config.yaml
n_layer: 10
d_model: 160
n_head: 5
n_kv_head: 5
head_dim: 32
d_mlp: 640
vocab_size: 918
activation: "tanh_gelu"
norm: "layernorm"
norm_place: "pre"
norm_eps: 1e-05
positions: "learned"
qk_norm: false
attn_scale: 0.177
bias: "all"
tie_embeddings: true
parallel_block: false
init: "normal"
init_std_qkv: 0.026
init_std_o: 0.00581
init_std_up: 0.026
init_std_down: 0.00581
optimizer: "muon_variant"
lr: 0.00176
lr_mult_o: 1.34
beta1: 0.93
lr_head: 0.0046
grad_clip: 0.5
warmup_steps: 200
schedule: "wsd"
decay_fraction: 0.76
decay_shape: "linear"
final_lr_fraction: 0.0
batch_tokens: [8192, 16384]
seq_len: 1024
doc_mask: true
train_tokens: 86990000
steps: 7115
dataset: "wikipedia_en"
Each number is 500 + 50 x the weight over its row's rms, rounded and kept within 0 to 999. Layers, rows and columns count from 0. Numbers have three digits each. The size before them is the row's rms in percent of the matrix's.

# layer 3 attention output (transposed), 160x160, rms 0.0826, rows 108-127, columns 0-159
098:526462493502503477514506467503490476489547547570552534533482459481505555493442471514532485368489544427517567397462479452461467494422416454496529462537427537553534483446449554525435446601547528484511568541548485488428514534386497512523437518555528532437542576487518486459501587553464567513553453561581451432497483472454520429461473432486595459484503500447575540404547516504401531610434551473416490467547515422578503558492595547570492482437594440597525566453472470559579510453518551
093:483487493455470597435531531426466510480509451439503461450420515574393550411452498555505515531547462461486495520435577472455483555517519550474571478493514507558532529438545450491539509480593484506545532494494622440554528513488492443464456460447463490527488405475428464460489496524407396524495497382538522463557593524466543418503605604516547559502514400417450483516486490561500510429480430480510488648503471426449428483545445573551501498460441406417435457528469511549535506529513566
103:552539502536548583533506520432560465411424468476531564472514508456439458564479484564487533498533409578504501513465424432465446425456514559479597530493543413478541459550429547425401490523537464477528447522537549593434473510549470454503508547487442461512492569557417560512433494503492496453543368530421586494482513521518524407484409533484569512554503551623531417468523566505477470528441469534492516449567535433571508621567492517541450455460462524396599498487559458494547470466494484
096:500499485491510465480486548452485514509520539461537410465492550544469488536405527594402502471540452400551576525527452477555542539557598463516637451545643528483372584568608503469542421498546442520457458473491445514443471463443436466545546556555461485553491530610428547514537557438559494448535501470484511451544567474477460468457520606604489458499459500492516510586470567496418498467613482478576487503510524506528518545549521509564460451547519429492459495518401482490499544502553475
104:536477479391469460485509381465536457469414486387450553511551486468551519522455505540500563512507512475565505484525448482418435485484419519495446531545578508557577497467457463445501554477486605571455613506418448479497403507461496461473566442537508421490603530376535471458483507503426482558424582560489562486495464517512506552460432603537529438520446478453470519418445489437524594545523448497540531553498522531492540539510451587531522442483592487553448561525599543469542454574551453
078:498580520458553509526582580525385597540495539571464544516402539553539512564503518531491492434456423500515481488445587560500463522501470529495529497493428445463500431474531443452591552463488518483520544518508541448439440525464440505491432535514587586546525576472458511536569546612522607463496468587449441517517461475489459476496517455504456562455476501502442525527533512564622433451479538521410574495381526386505444486481518573505504480489641440452477502516532488489498457435612559
105:535576487584439430505446452496477467480433504468492502509451523448442446419511489566558499494539563419435505484534489620413523519524510417501500503547543502555513470471457618495415378514433522530496468463597559562510428442601579496468418560429511457439491473470475528510493503522440438489536507530579537644567522438395510460480555478471507585495454521449585461526497505523516577546506546456466506473642542519582498545503580471465521496463508473560517549469472487513470438446492581
100:450526513582409495423437508533519516534460537545467519515482516576491486463505443444602501521466556491501538464591413531487552502516406505572581538473565443465511439443512523431435460506607462519490543519503410521462459383463433581509507468504488463565447521470492409521629449519431539517507554516479461462510563462554458506520581461560530504474390453405445551435495496595476409491563509427507427550486488377571447424463533485517470531448554480501484450498540502458399505568523502
096:614541483483566474568490534487494522493535562465447499522501560451470539518617428479524489520528484532462494528548525574521566448480637496526510505446503501505520419478474516592463523572476522493538581448400421469473393457529544577530425459493531408568564481497436475568481576546538426505457522535545445652455483422537453567437543563488526457464462461450565472584412544524483469484394521471586478530531477493437525483429495499485466542468497487531416443529457497525569405496576457
089:484555488445511556520483589414524512484500405508537510495438503496440583512410512415465485462503579497438554514569435524469566418582497523536428449481516520572478544457516470439598513488453526567430434433553521494488441478479695564501521575506441480461568559509511429581537362449504459399500520513535534489478552517534493471532529561548499446418419582513502609455501509479530537537540541429500569473490522483478510457559513489437551479453485481564536492525447526536441453603524475
090:470455513462523486438544518551418429571586500505552514493505515509446536577485530623481484387518434567488546525471462501502527490427509495521486466545594533429489498489529404544477391547525557434561562548570473490527497533473548557566499491617487503570569521493468556452457521522599550573499527529579446570525541407540490574568486417529532432517484468529589556429503402493429482453577528543534512509468478438570641519491509445490486521452549447424544544428471459484455517567535504
100:468557410512535441465392598461472518489510512493488415488505605555449407501564475495485509409527430502523399524482543477487491527449523479483547495461481575493531531527423475427541529488435498448417536569523509572449502440584487577611514542584545592539497517510440476406544500435493454487491605526413501482610386502479478528508489569486542541498396558502538530548426433524573482506432561492597492499494526557472454519490508486527519412565555525532500494471454482511506577423582438
092:465534588541486466511478511479554472566466504453450506442450470494511395449484387383518477570494551456562462519549514464503546394550547490585557529546527475587504451481418515543484476530569446456507590563522588463384551479490566507491580541491508475604455502487537464515452549548442512558540426469550496459514607484486441530527558481496512510522598529520545382490470563436507431525486483495495416553518494568527538478404486539475464536478448541472458356373510509531443475515454468
100:539473516550424457586485464446523533444460491505488495594518504443521492497470512438561495566443551528532548574556471469504538458501414371585468483441478561560454478593468442472446581459506455473499474514599493581412447497562584522456498461453417499472554602463494494460561499441509509448475489557509609480467426579522475542543549484532479526499552490551419421455558476569526516507555447535581515449517504474520589402496388518471484535485554537487422554514465506449436412437473386
095:504524483473528503539402429480555521576453421459582410492435500541559499410444544446458431561516561546510542424531496531492515562476475481505514518542569487524485421462483461544342540552535446573523518403475362629441420451545462514502586526532551511465487495437531543535500554463533513483540507532494509497471558506556577508495505541556536429486443620460430479467501563462575522448474476463575496514537576475544435569438521452622455503540527533516437487603447521478511510538512486
102:531521486424572442458500401459473498499518467493535438535489426448563504521465541554511558464532542575536599506533408471501487492503458415452511445558603445480507536436529500538532469472515381518487580412522516463549493426497577509461476400554484499514476440392576577460538570566482443479508455581549478512369361482465527520429483470539524534475470533404476542480490542431572502454451489561477559454510558584564402541460520566502396493500526431510528510536463437562508484486471501
091:499531499472533458540474405372524495441474485529450419424400441504419431429553404523509536510498606491402460456550518511468438540500579523613489477630467504532540527515493541535421504405487432463510417460480480512488483428513622569515523489572494532510533568501534391502543441462527490580529538453464499528562475598547438504514442481500628455503468407473405450482526482558465510564493526574478505538568489479497514437509548500467494568569512520464575568508499490529539505509543488
090:525579498489457509515557526422525574472508455496441402476456548515489616568508521481494486524486460517500620427547524473479491530504452487475512501490500462488629493497482500547452463446491525447465555512435493601402528488449459523393518539527455509431485568447440467573470484584573458525559472465458522486524556548463467516540570475485409590493396561502430365540496559550516489502545495505592626432586520563424496453511428470458463555544592476494490493494541505446425462442537585
095:507470407425622466423535473458460480503454519518519505456522435540451490427556421473525523481456549478547435495497538565496502517595566527564544511538512512510532568442511545507483554519517516551639518424443514339484511534524521509561559470516511489631586499509529513547506483477445519546445514505549418481535517492610458494428467545567579457583530470458515590562461530395481502452565501517414478579493495481538519486520591517545405492516453542515429453466491611527488531564414465
098:508463484391567476495544524417477439463499525566437486515502459492507441487507531500492511496537493443444538435511512512473460506518479523492461470509601532454612562486506494443411506494564447466540546387376451536410476551448515500401529516505467502526485393465460539513461511510538493509447543589451494542538454543536516462504458514605428513609432425480458511493505638407566447453436567487577539454596492436486482451530564508419413499537568477538447518508532462475449537416380531
# layer 3 attention value, 160x160, rms 0.0702, rows 109-127, columns 0-159
086:451403540561508510547459428586530502498518499477502485461542442485512482567580484478526494419556556557522501407504449512409620458539559457460511504477470520488466460543590480500492426429498428493487544500654456579534480558553507603551540541508507486559501531574513515533512443528507601429506489489515460538485501483517553472537446461519557450405490401550511460455402441538424522510572594485498527402480486508440613544559485538467432522512460518520373552537552443568453514480581485
104:547500531459453475510486505649548552526532532589515414484530549435485463454487417527539473435496572453500531501477580521590628555472401512535429513552523494445531456414564484576544580480418610506485531417422522536561596531473498538442468474492490450506496500477496445484502573508494458495458531473543444426487526468400478638488540547512527495442521537407507495452484458531486536539471560540516441495437499520538549412432516512474505547581551397479463602457430502428515565490485489
097:488483556431438504515431567449469531412462404575480599488466559468467517452570493488575562442472554496547468455431545510460453511518366523461507564473328533539623592451527488482503495410538560462471551437474539531499550493510505575462469473395448462537480472493534449502575516585512549516516489537448540613515475507510461538526443467481545533497455567408495419420584421474433564534575534535472548457421521460502518494450496490462504476521418579500503518483514508521464532491417506
102:525488490513519532506555619487488518585458501472550561469455486498500503531454495453520502469530503482411458605469508577536523579403631464504509459512474499449574545467441524545444437529491533398520382586534505531566450532517495464494445491507530500500457469606581647583497469452584603480529488508573494408482456482502479485494517422566505550509512522481529411486482467430576433420504498436497466423452503509547537386577618534456494491576516547464533529487459471505520418468510539
084:464509506536495542556454537431597427483471458486495461427547493502585533404477414473389492492478488532501415393466433409509557478528484535570486499587566523593573538515529526424547489571528458515498422523554553487510580507458551535537525497453468446492487492485491460479481488476520512512396477541601538498494542569501527510449450493507478518522618524503469506568477383472448466581521509406431429499622495542428523417459524417524513414488480524484584515615551453483423549560497533
102:470512549427476544461554466563575485507475508539469534489498543570451534432461618463413454473469484527542536521477466499499487511431473542540519484310522481438483497585486445524532531513477512427507484499397453476458579536433465522611507394565527562563516495544563488530472471473481528499600480495458499461459479574536453529464510557510457496394498439465448497530583476507443459392492517518594496598465519460503530359446415479534555460528499491487493443449561541391573513572546518
097:514502457446506483584551534453499560533471444524499520562474489542561516498500602539423526474460456427542497418486442542531461486560486613430516505529443566550538471543472452526571517514490465477517407427554511551517484528557613511527455559607453531465487479487573556464470440640599425474452462517460487548533551591527523474475443526546444519492422412488568550519442474500514592449558508536498474508428509525404444446476447507516438463411465473439593543481459467612464465440564566
096:418569521592449609529542497473515511524343431535510430507513427542502449572510511519463495475506536451512475457499470432508499562502515489465515425484479455501518547447460460478567506439397518593451389555490554528451516610495496392488410517502384518508518508518563502408445455503554514568572490478448579435536508582479491461608508511499493507531607463435485491507536446432528544494565588517510568488531495424546479491504443508532553417486482451552449494459582489565530527437413547
094:477507454530530445493447479571509518411518546520478531414497472540588505539509529567466516519558498544549482454524466540646459590418545477500551608422467470478556542463508557483567472522523459385431506507500434526594515484497414562493565513485453531452437481545447470508495527580604540605542519500455488531574492409592580530538484430470559542568544460571597465556466481553501502388455433524488533550554512533513487426410613526524423503436522507474516466484502483514533446440506524
092:566535574487447534562480534615446433423432486506484504492479481538545467578588461484549521512505533370501441494526488520555475477663499530504584517578406482556481540468498567419515524451524553556495499394470468488528508497537531469491559510499461474511399502431482443479491423514542517445466522513452475454474455506509580502491445543520494528440460637480400475552402544513506493549387410511506489458572544534558493416522542416532494477503445527593523480485602483398488521461549478
098:559457400459519534439507509468481505510495526496453466478468523437505583589419430484496525538503508436497562428513448579400502525564444450454440594448572572477505597428497505539487401474495449532528381503525414490556611551474454473425470438448495501537488545514515566535461527527544424530556505503562465510435579502437511616573498438506487478496523463475450481485582556477455563508519486617418481579538500474557595440498490488527544492472398557560494471553531552429498424539449524
083:541527471541541514511455431500504536483473486573475532554521480599508479448452538513564489448527394530505459549481570547464503596559385615416535369411437523453541457516533475531533492488514487476513464508486433475533499506512421426548446504531469485432498508591533428401481461548482476498504546543457475529459459508506571443537481524561539495457549425446518643407535565536502544432562460512474564467458500407484493551525505479499464461517530320502398477517386478529522474467460500
094:518546495474479520480506497564485563563515531483503561463496499469580462483478517580413486546525514516501445514446510524482455487443531485517455519553545529507621501443505572566482481608453570414463507469418488494484447487473444516474387580564476544479467406573550434571520452521486538546549515447515526398473579376520492490397453514498585488545418550437579588520445520498550507505428591464470545619381471536457523457466528493485477473475517391407433456420556485509525430511479524
094:534506470432450461479547541439507569452512542514518546539526450438476476555471506522537515487517487421586485476481467555466459489473517562511434508475604651508446510485562547566577477490512546477479473655438573480454472475482572514612499554453442470545505488492485560477502461537487521496530490463392492529582432458452405510481521544456512564489434408506470450499447495491450553382568540602481535554429497500497605407599479602519466451527492445476503555391466481514402492470493495
106:562492614457501515578510546508564448532375496539523457525531571512419455503480500477512469501454464417551493591503620590431478543502596546536467519464368473546506555617538489466540548550457554480565500497462555493492487541466416496553609515423516446479484437574431484529446458462537509616487412469467521481568540454433491432427538521517497525509482481557535490496559433525472525514508434442530455442463520490544556389542396520488494429515493538516544456484538494521505392499516417
089:562540426477461501479514510597469454553495543501534507516520425478495602624492569475542433495533511450533518456539415601544514533541434589379413488402424417567410475516555457468531449538558491425498551515552529544583481582602439547464459579431519514534510483479474537493483596480456492484493486494499526448546500504468483497582537478477492511479539560497574549492509540475412492432482495416506457598518533587570495521528478508587489506409521453527456389572427497487441554495471450
088:503479513507492498537458479591429496568527445513539563570474478433548463376423529503447484426508514482501483457446557511527602454458594520521516495498442603462460568496497422455569464510563474510463467492452637528512530454564514421664410472417377511584478468543533438507562584491440519490501502482556525502495573435537466548514447528461503500552538507486460565456571435554541519500499578503466437561476510469521513385535607530558447462500469552473499454538493510476584507477484562
094:523458525517479497541525510416484491522439462514443476498522542612506478664476580543560412505569499478480454555503541471459458561528449500455523451475472447562437486501541488455477471462486433435508513614489468503570408523422477539473472577503478539436522496583516491456484565558557525524502550483430459518473536584516602397517534404397531494400513524501532445420443444488463518551504439461510603382547490546515485502442519479414500508463551413521496476576507440598462452500551581
106:570508391445378543532471516510524389523446478454548490495529566441519520515504578503508585452462501545509437576496499508560530496504520524433466475566502492492402489509529434490468454535471548461511490621482563460545528462555559454606423560455522495500513518525490505555561599481463586559481522495500462496466564502509382487510530524519475504437493618489493399479450342621467516561459519516417526504418496462584428457535421494535478534488484598444559455482522488551473438508554522
# layer 3 attention query, 160x160, rms 0.0713, rows 128, columns 0-159
099:413527621481550483529489437431564486517473501487532620509505554470418557543515527535566488489450450445488496514563507516500450450454469513575447505442472491549459520383549441435508541503608594506472491497470450637512417500516537497454488475432581583478488508479522461458466550492546513500440543443483544471503468495335639491537525523479514560547465428577488480470478473438456597451420468487528472545493448581436548522549488544517510533548533575568507597476476535543470462487462583
# layer 3 attention key, 160x160, rms 0.0652, rows 128, columns 0-159
091:456564504485553546451521429500484581539591509513443516555433505491579608535512459502541441469387458541508462475479495567484467478553597470461486514464508584453474521449487446623491498522483528494474519504406521443559494421515477571439560529454508504461423563474527451446481494504490460411544487516567535504410538490573543396444567565536401401440541589537469463526461428484543582475472554499464475496578623495566459450515528486524465466425516504445558485423525522435559488591455566